From a checkpoint of a small transformer trained on Wikipedia: biases.
Each number is 200 + 30 x the weight over its row's rms, rounded and kept within 0 to 999. Layers, rows and columns count from 0. The size before them is the row's rms in percent of the matrix's.

# up: layer 6 MLP up, 192x64, rms 0.15, rows 129-153, columns 0-63
# down: layer 6 MLP down (transposed), 192x64, rms 0.144, rows 129-152, columns 0-63
up129,091,206,209,165,188,197,246,215,215,206,225,188,158,200,157,185,203,160,216,199,177,151,186,214,201,186,218,215,233,209,224,241,151,218,241,194,203,196,176,186,199,125,182,187,255,176,230,188,206,304,172,221,220,205,217,183,206,202,213,155,208,210,160,280,189
down129,091,173,163,195,219,204,219,225,193,211,169,175,211,231,188,181,220,253,184,167,265,184,172,232,184,211,166,174,183,189,196,133,146,179,175,181,225,185,185,245,254,195,231,194,217,169,245,205,192,199,155,305,205,237,185,214,246,211,201,200,178,189,195,205,215
up130,114,140,270,216,170,219,204,192,177,181,218,167,257,192,165,164,263,218,226,144,212,203,184,215,201,179,173,185,197,198,173,178,168,220,219,214,198,181,153,186,196,177,273,226,233,171,230,210,232,246,197,218,246,185,192,237,238,204,198,168,187,208,173,156,168
down130,111,230,243,181,247,192,145,210,167,209,190,202,190,211,204,239,206,191,168,217,125,250,187,168,203,240,253,168,209,242,219,246,168,246,233,201,144,193,180,217,199,191,181,167,204,168,192,243,220,216,239,241,216,162,220,187,196,206,171,208,140,164,209,172,184
up131,105,214,219,228,216,211,173,177,145,219,174,171,204,196,155,169,260,253,208,178,224,238,248,206,176,239,230,151,179,235,193,183,215,208,205,198,257,174,225,196,205,199,200,160,171,253,233,208,232,214,201,196,179,119,206,206,169,186,202,169,258,180,221,235,173
down131,113,230,178,203,189,175,213,210,225,209,246,185,196,169,185,193,232,178,204,213,228,191,197,152,159,204,214,184,214,185,205,139,152,213,257,181,212,192,171,297,227,196,152,215,215,235,166,179,247,187,246,189,204,156,152,206,241,190,201,188,179,162,238,245,226
up132,115,162,189,217,123,244,207,166,196,133,187,237,202,181,266,157,189,231,219,212,186,211,191,234,217,209,244,157,179,214,262,239,179,210,216,195,218,207,221,166,218,214,171,226,242,194,176,200,239,210,171,197,185,210,207,186,272,189,186,164,192,207,144,226,192
down132,135,234,193,198,262,219,197,167,198,177,196,235,173,156,179,288,214,209,244,206,161,145,234,236,197,222,168,208,230,182,169,176,196,218,215,183,156,207,211,116,212,204,228,186,202,204,169,176,206,203,191,257,203,164,145,206,198,229,219,173,172,193,214,231,182
up133,102,239,221,175,198,260,168,217,241,201,204,166,212,182,178,176,233,256,163,197,166,144,253,182,198,201,179,241,152,199,203,209,151,169,208,183,191,216,208,194,221,172,229,238,184,203,219,142,227,258,188,241,181,195,209,223,146,197,205,184,210,226,174,246,146
down133,113,220,196,190,224,183,232,196,236,242,208,199,184,209,198,164,248,192,235,224,211,110,140,191,223,190,199,219,207,216,141,179,175,169,175,241,179,203,234,276,234,180,169,206,185,218,205,222,165,179,187,165,252,244,252,149,199,194,185,193,218,184,195,194,193
up134,118,171,143,167,214,253,206,192,197,148,201,203,157,222,225,154,222,197,207,131,152,202,243,246,201,207,244,242,207,199,237,218,166,203,225,218,188,199,212,208,117,171,219,172,266,193,192,212,254,218,175,204,237,182,197,225,198,187,205,225,206,181,172,202,180
down134,119,138,203,165,218,246,246,227,214,203,219,239,176,150,211,146,236,203,178,198,210,216,176,190,227,181,177,243,216,192,139,218,129,192,236,178,219,245,239,199,159,181,249,264,217,190,204,186,214,188,222,209,168,172,176,206,189,207,172,150,179,197,212,209,169
up135,096,208,173,204,177,217,161,179,230,163,186,208,191,160,200,220,193,213,149,195,176,265,202,239,171,200,246,251,171,197,218,211,217,156,217,216,215,246,164,198,125,203,179,205,232,195,204,178,194,172,205,174,252,183,183,199,209,174,120,256,252,229,190,221,197
down135,104,191,175,204,172,181,174,208,232,228,206,194,238,181,182,163,241,183,200,191,255,202,238,223,212,183,167,181,202,194,206,198,216,236,220,194,216,241,198,321,188,207,180,224,178,222,160,144,214,180,165,160,242,174,161,187,224,203,185,242,148,204,232,235,195
up136,106,219,221,200,172,199,249,162,215,217,209,191,196,235,266,132,208,199,188,178,227,185,185,241,230,227,259,163,239,201,220,213,170,182,242,198,229,182,227,180,181,220,214,214,180,187,130,119,179,196,242,229,189,206,154,214,188,212,192,211,178,218,173,226,149
down136,110,229,197,239,183,190,213,211,188,174,227,213,139,134,129,219,238,178,226,220,232,244,155,207,217,182,168,199,243,159,157,186,182,208,175,211,146,176,170,202,182,226,217,210,177,221,171,202,196,206,235,182,247,205,212,277,182,177,243,206,197,218,246,210,214
up137,096,181,204,205,180,214,195,205,167,153,247,242,166,197,177,190,170,192,230,184,212,191,180,190,174,218,223,251,202,209,227,152,200,227,222,170,214,152,227,192,211,168,199,196,241,117,222,284,227,230,199,238,187,161,216,216,165,210,182,247,189,195,130,222,189
down137,095,227,185,204,202,179,200,200,171,200,206,258,201,209,148,198,275,232,180,215,166,233,179,129,189,185,204,232,206,205,250,212,192,188,191,167,174,178,180,196,212,226,202,202,245,216,153,149,235,182,240,190,174,245,152,207,178,208,187,127,238,236,244,208,191
up138,113,157,205,180,201,198,186,209,167,161,206,184,172,184,231,138,180,279,204,150,176,205,195,236,203,229,188,246,190,210,210,195,204,200,194,236,220,224,207,188,174,177,236,205,270,175,183,212,240,183,175,191,196,222,205,200,234,251,144,215,292,186,210,168,171
down138,092,213,227,143,191,233,176,158,208,222,174,201,202,227,201,153,232,159,217,254,224,190,247,195,230,223,214,175,137,241,186,163,150,173,200,163,252,196,158,260,150,186,204,221,198,200,197,200,230,222,190,211,229,264,212,165,232,156,186,186,207,218,205,208,197
up139,100,183,181,220,162,198,154,197,246,236,239,228,192,180,144,164,167,243,187,234,210,219,191,205,186,158,259,181,196,229,191,167,139,148,240,212,212,255,176,177,197,163,221,211,194,182,253,173,202,219,170,238,199,222,210,230,172,207,207,171,218,250,179,219,156
down139,096,248,226,167,212,248,194,194,199,196,234,162,202,188,167,171,201,195,209,206,161,191,232,242,250,221,188,190,179,247,206,223,216,198,167,165,125,171,166,196,274,159,209,190,191,153,194,257,169,264,197,240,194,179,179,195,225,207,177,191,187,228,161,212,224
up140,104,212,172,226,221,214,175,199,253,247,148,171,170,226,223,204,169,222,232,215,193,192,212,175,180,226,168,148,219,162,218,225,176,220,230,199,219,215,185,144,164,171,187,180,188,136,228,265,234,189,244,199,182,197,202,173,221,240,138,151,184,213,169,166,209
down140,094,206,207,194,211,181,197,181,181,169,185,225,179,196,210,199,209,219,188,206,230,230,306,163,193,147,215,191,228,182,189,211,210,223,239,199,208,175,208,241,124,206,188,214,176,139,192,173,207,235,268,219,205,189,182,176,191,223,195,241,118,202,246,189,201
up141,094,186,257,196,196,193,215,189,190,169,233,210,176,218,162,177,200,249,177,184,254,222,212,174,230,237,201,157,265,229,215,202,181,174,208,220,193,228,146,167,175,231,239,197,230,182,163,190,188,177,213,203,252,190,202,267,240,248,196,209,190,190,145,199,135
down141,085,231,228,168,220,255,172,212,195,219,208,238,187,148,231,181,169,196,230,186,186,135,174,236,187,185,178,182,196,178,258,217,218,228,197,193,185,202,211,241,211,206,148,238,180,147,172,218,218,217,140,195,236,285,205,170,199,172,215,179,181,187,254,188,221
up142,111,152,204,194,178,171,211,260,189,228,218,250,220,195,186,176,218,231,167,212,193,216,218,203,192,230,221,180,212,250,155,243,218,190,236,183,250,177,230,173,147,204,199,200,241,184,251,160,216,196,217,189,145,162,217,143,165,230,198,202,234,121,193,198,208
down142,110,163,156,171,246,190,186,214,213,264,223,236,193,268,181,119,230,216,207,206,177,211,222,158,218,150,191,186,167,228,162,225,195,210,244,189,164,197,185,244,238,203,163,206,207,249,190,244,163,215,200,206,217,210,221,212,219,168,211,180,138,204,204,189,224
up143,108,170,184,224,173,223,133,222,189,188,183,245,173,190,245,185,184,222,207,216,191,210,271,191,239,201,166,227,175,147,209,251,212,211,170,211,221,188,220,184,173,277,184,235,169,225,194,164,224,157,232,177,224,181,191,209,195,196,162,245,272,206,173,214,213
down143,092,223,189,230,216,169,220,228,168,229,242,198,223,194,162,170,189,198,140,210,184,198,178,194,190,147,235,204,182,248,234,181,181,172,261,215,231,218,138,212,192,159,206,181,210,112,169,223,195,200,176,223,234,220,243,175,237,230,213,241,167,174,203,197,238
up144,087,166,217,213,197,288,203,184,187,199,219,219,184,284,195,196,219,235,197,169,172,190,230,231,214,242,150,180,199,243,247,212,177,210,174,233,204,221,175,164,190,189,220,165,224,206,176,221,190,158,122,205,235,227,229,244,203,185,150,189,187,174,179,205,186
down144,090,242,216,195,165,178,219,240,202,171,171,207,242,194,225,187,199,194,216,207,141,188,167,168,183,200,184,179,152,167,153,243,223,217,158,265,192,250,226,200,189,224,148,215,184,206,181,209,191,218,165,140,228,269,240,237,191,200,201,243,207,232,189,210,160
up145,120,168,213,244,111,241,180,228,206,159,215,204,201,226,241,172,217,222,153,195,219,198,158,211,205,182,214,159,213,190,210,206,179,256,201,232,206,203,227,140,221,226,199,228,248,196,246,243,240,211,192,240,172,200,170,183,258,168,192,228,189,205,151,194,179
down145,111,212,173,177,205,224,229,187,251,185,196,206,192,187,182,169,252,186,232,214,256,182,173,240,177,222,158,170,209,229,138,144,198,207,165,248,191,230,195,163,214,205,183,236,214,173,148,199,172,193,152,245,186,259,197,175,225,254,229,185,195,160,227,198,230
up146,094,189,185,238,144,205,123,227,209,207,190,182,150,216,189,141,220,229,184,186,201,217,194,194,258,155,217,218,166,228,205,187,227,176,215,198,271,193,241,175,195,159,195,242,190,191,229,230,266,224,165,219,195,244,169,175,230,232,218,214,219,233,208,177,199
down146,091,202,190,176,236,190,202,221,205,217,204,221,158,202,168,119,228,188,206,173,247,247,219,207,192,226,233,166,191,192,198,191,234,187,168,206,179,211,150,308,202,229,205,177,211,145,205,204,199,241,188,229,197,244,201,207,227,210,167,250,148,175,185,188,172
up147,083,189,178,163,211,191,182,182,145,193,181,224,210,174,188,209,249,219,223,213,212,251,145,216,223,162,223,193,235,175,277,214,169,205,198,223,205,172,167,181,193,185,152,150,179,224,224,217,259,194,199,202,238,180,181,195,227,240,135,256,255,204,178,183,208
down147,093,169,153,206,206,219,233,229,225,246,216,151,207,206,152,160,234,193,186,200,250,188,191,182,190,229,198,195,174,204,88,198,237,230,201,173,193,237,194,286,206,199,180,209,189,208,212,155,181,225,170,169,218,231,184,219,215,220,182,229,174,196,215,230,227
up148,096,249,171,201,227,215,162,207,259,192,181,178,172,146,252,192,215,211,191,187,216,213,204,202,207,210,210,210,140,202,195,162,175,237,217,143,204,175,158,188,205,177,209,233,234,164,205,190,201,209,204,195,176,178,230,298,233,177,188,224,257,184,211,264,184
down148,089,227,231,152,144,201,224,188,165,188,203,217,254,222,183,229,151,160,214,206,202,156,105,206,204,211,229,184,152,186,225,202,208,190,170,279,170,224,222,153,210,220,233,208,188,201,199,169,190,176,179,172,212,244,207,171,212,165,199,225,210,225,224,233,180
up149,115,210,198,202,210,234,182,201,172,185,204,182,158,166,216,161,270,227,203,140,227,190,235,228,235,241,179,218,199,193,193,194,154,213,220,199,223,138,212,180,201,164,185,174,280,163,161,178,221,155,184,254,173,199,175,223,188,246,198,222,222,226,204,149,181
down149,095,186,179,187,204,193,175,197,205,184,208,222,206,214,219,205,130,190,215,166,195,247,173,210,234,198,274,226,224,135,178,272,209,238,198,187,235,190,205,238,192,227,234,144,206,178,186,204,199,210,263,205,191,139,151,177,202,196,192,180,239,157,155,193,185
up150,098,223,198,164,184,225,170,249,157,178,171,254,151,219,197,187,176,200,248,225,143,167,266,196,197,180,198,172,167,200,221,245,203,204,220,205,198,253,234,151,196,197,214,183,169,188,277,203,182,194,219,190,270,225,187,194,166,198,219,234,176,173,197,211,178
down150,084,177,252,197,172,193,196,173,181,166,169,229,164,236,191,220,253,187,184,254,178,226,241,135,218,230,264,194,196,226,193,249,220,161,245,165,197,189,160,231,191,215,214,145,241,221,230,214,172,239,237,155,159,198,209,168,202,213,186,180,216,182,207,213,191
up151,121,169,165,148,185,236,173,224,194,163,192,213,157,205,175,220,196,242,200,198,211,226,224,252,199,211,207,212,221,236,222,197,202,154,239,219,174,179,239,202,172,167,182,229,185,162,147,177,276,211,190,164,231,164,167,206,164,148,214,206,236,239,206,249,245
down151,115,206,198,227,221,223,187,192,174,207,207,199,202,207,219,174,145,202,212,193,134,214,171,182,177,159,212,267,229,163,171,269,196,278,234,187,195,147,213,259,212,215,195,204,216,186,204,200,167,204,241,192,191,210,164,257,134,156,216,197,223,216,183,185,205
up152,074,193,162,237,181,197,264,239,214,156,152,146,187,207,244,194,179,234,179,181,223,210,242,158,187,218,207,208,206,230,239,179,216,196,235,163,222,267,248,181,171,158,220,219,227,166,168,215,194,163,230,176,203,224,201,210,169,201,187,216,183,159,166,258,226
down152,080,208,194,181,178,169,153,226,225,171,203,227,211,201,191,201,173,173,158,175,179,163,199,180,216,237,196,124,226,252,186,278,233,227,224,231,212,169,182,195,252,254,182,197,193,207,247,182,167,215,261,212,241,162,201,170,153,213,195,192,180,191,161,214,202
up153,103,200,197,169,217,244,227,168,184,202,220,168,201,205,231,149,229,248,239,255,154,230,201,215,232,254,171,218,197,147,156,208,167,220,227,194,181,231,189,157,206,247,140,192,212,149,237,195,184,193,201,156,216,190,154,189,158,203,194,179,261,211,192,185,200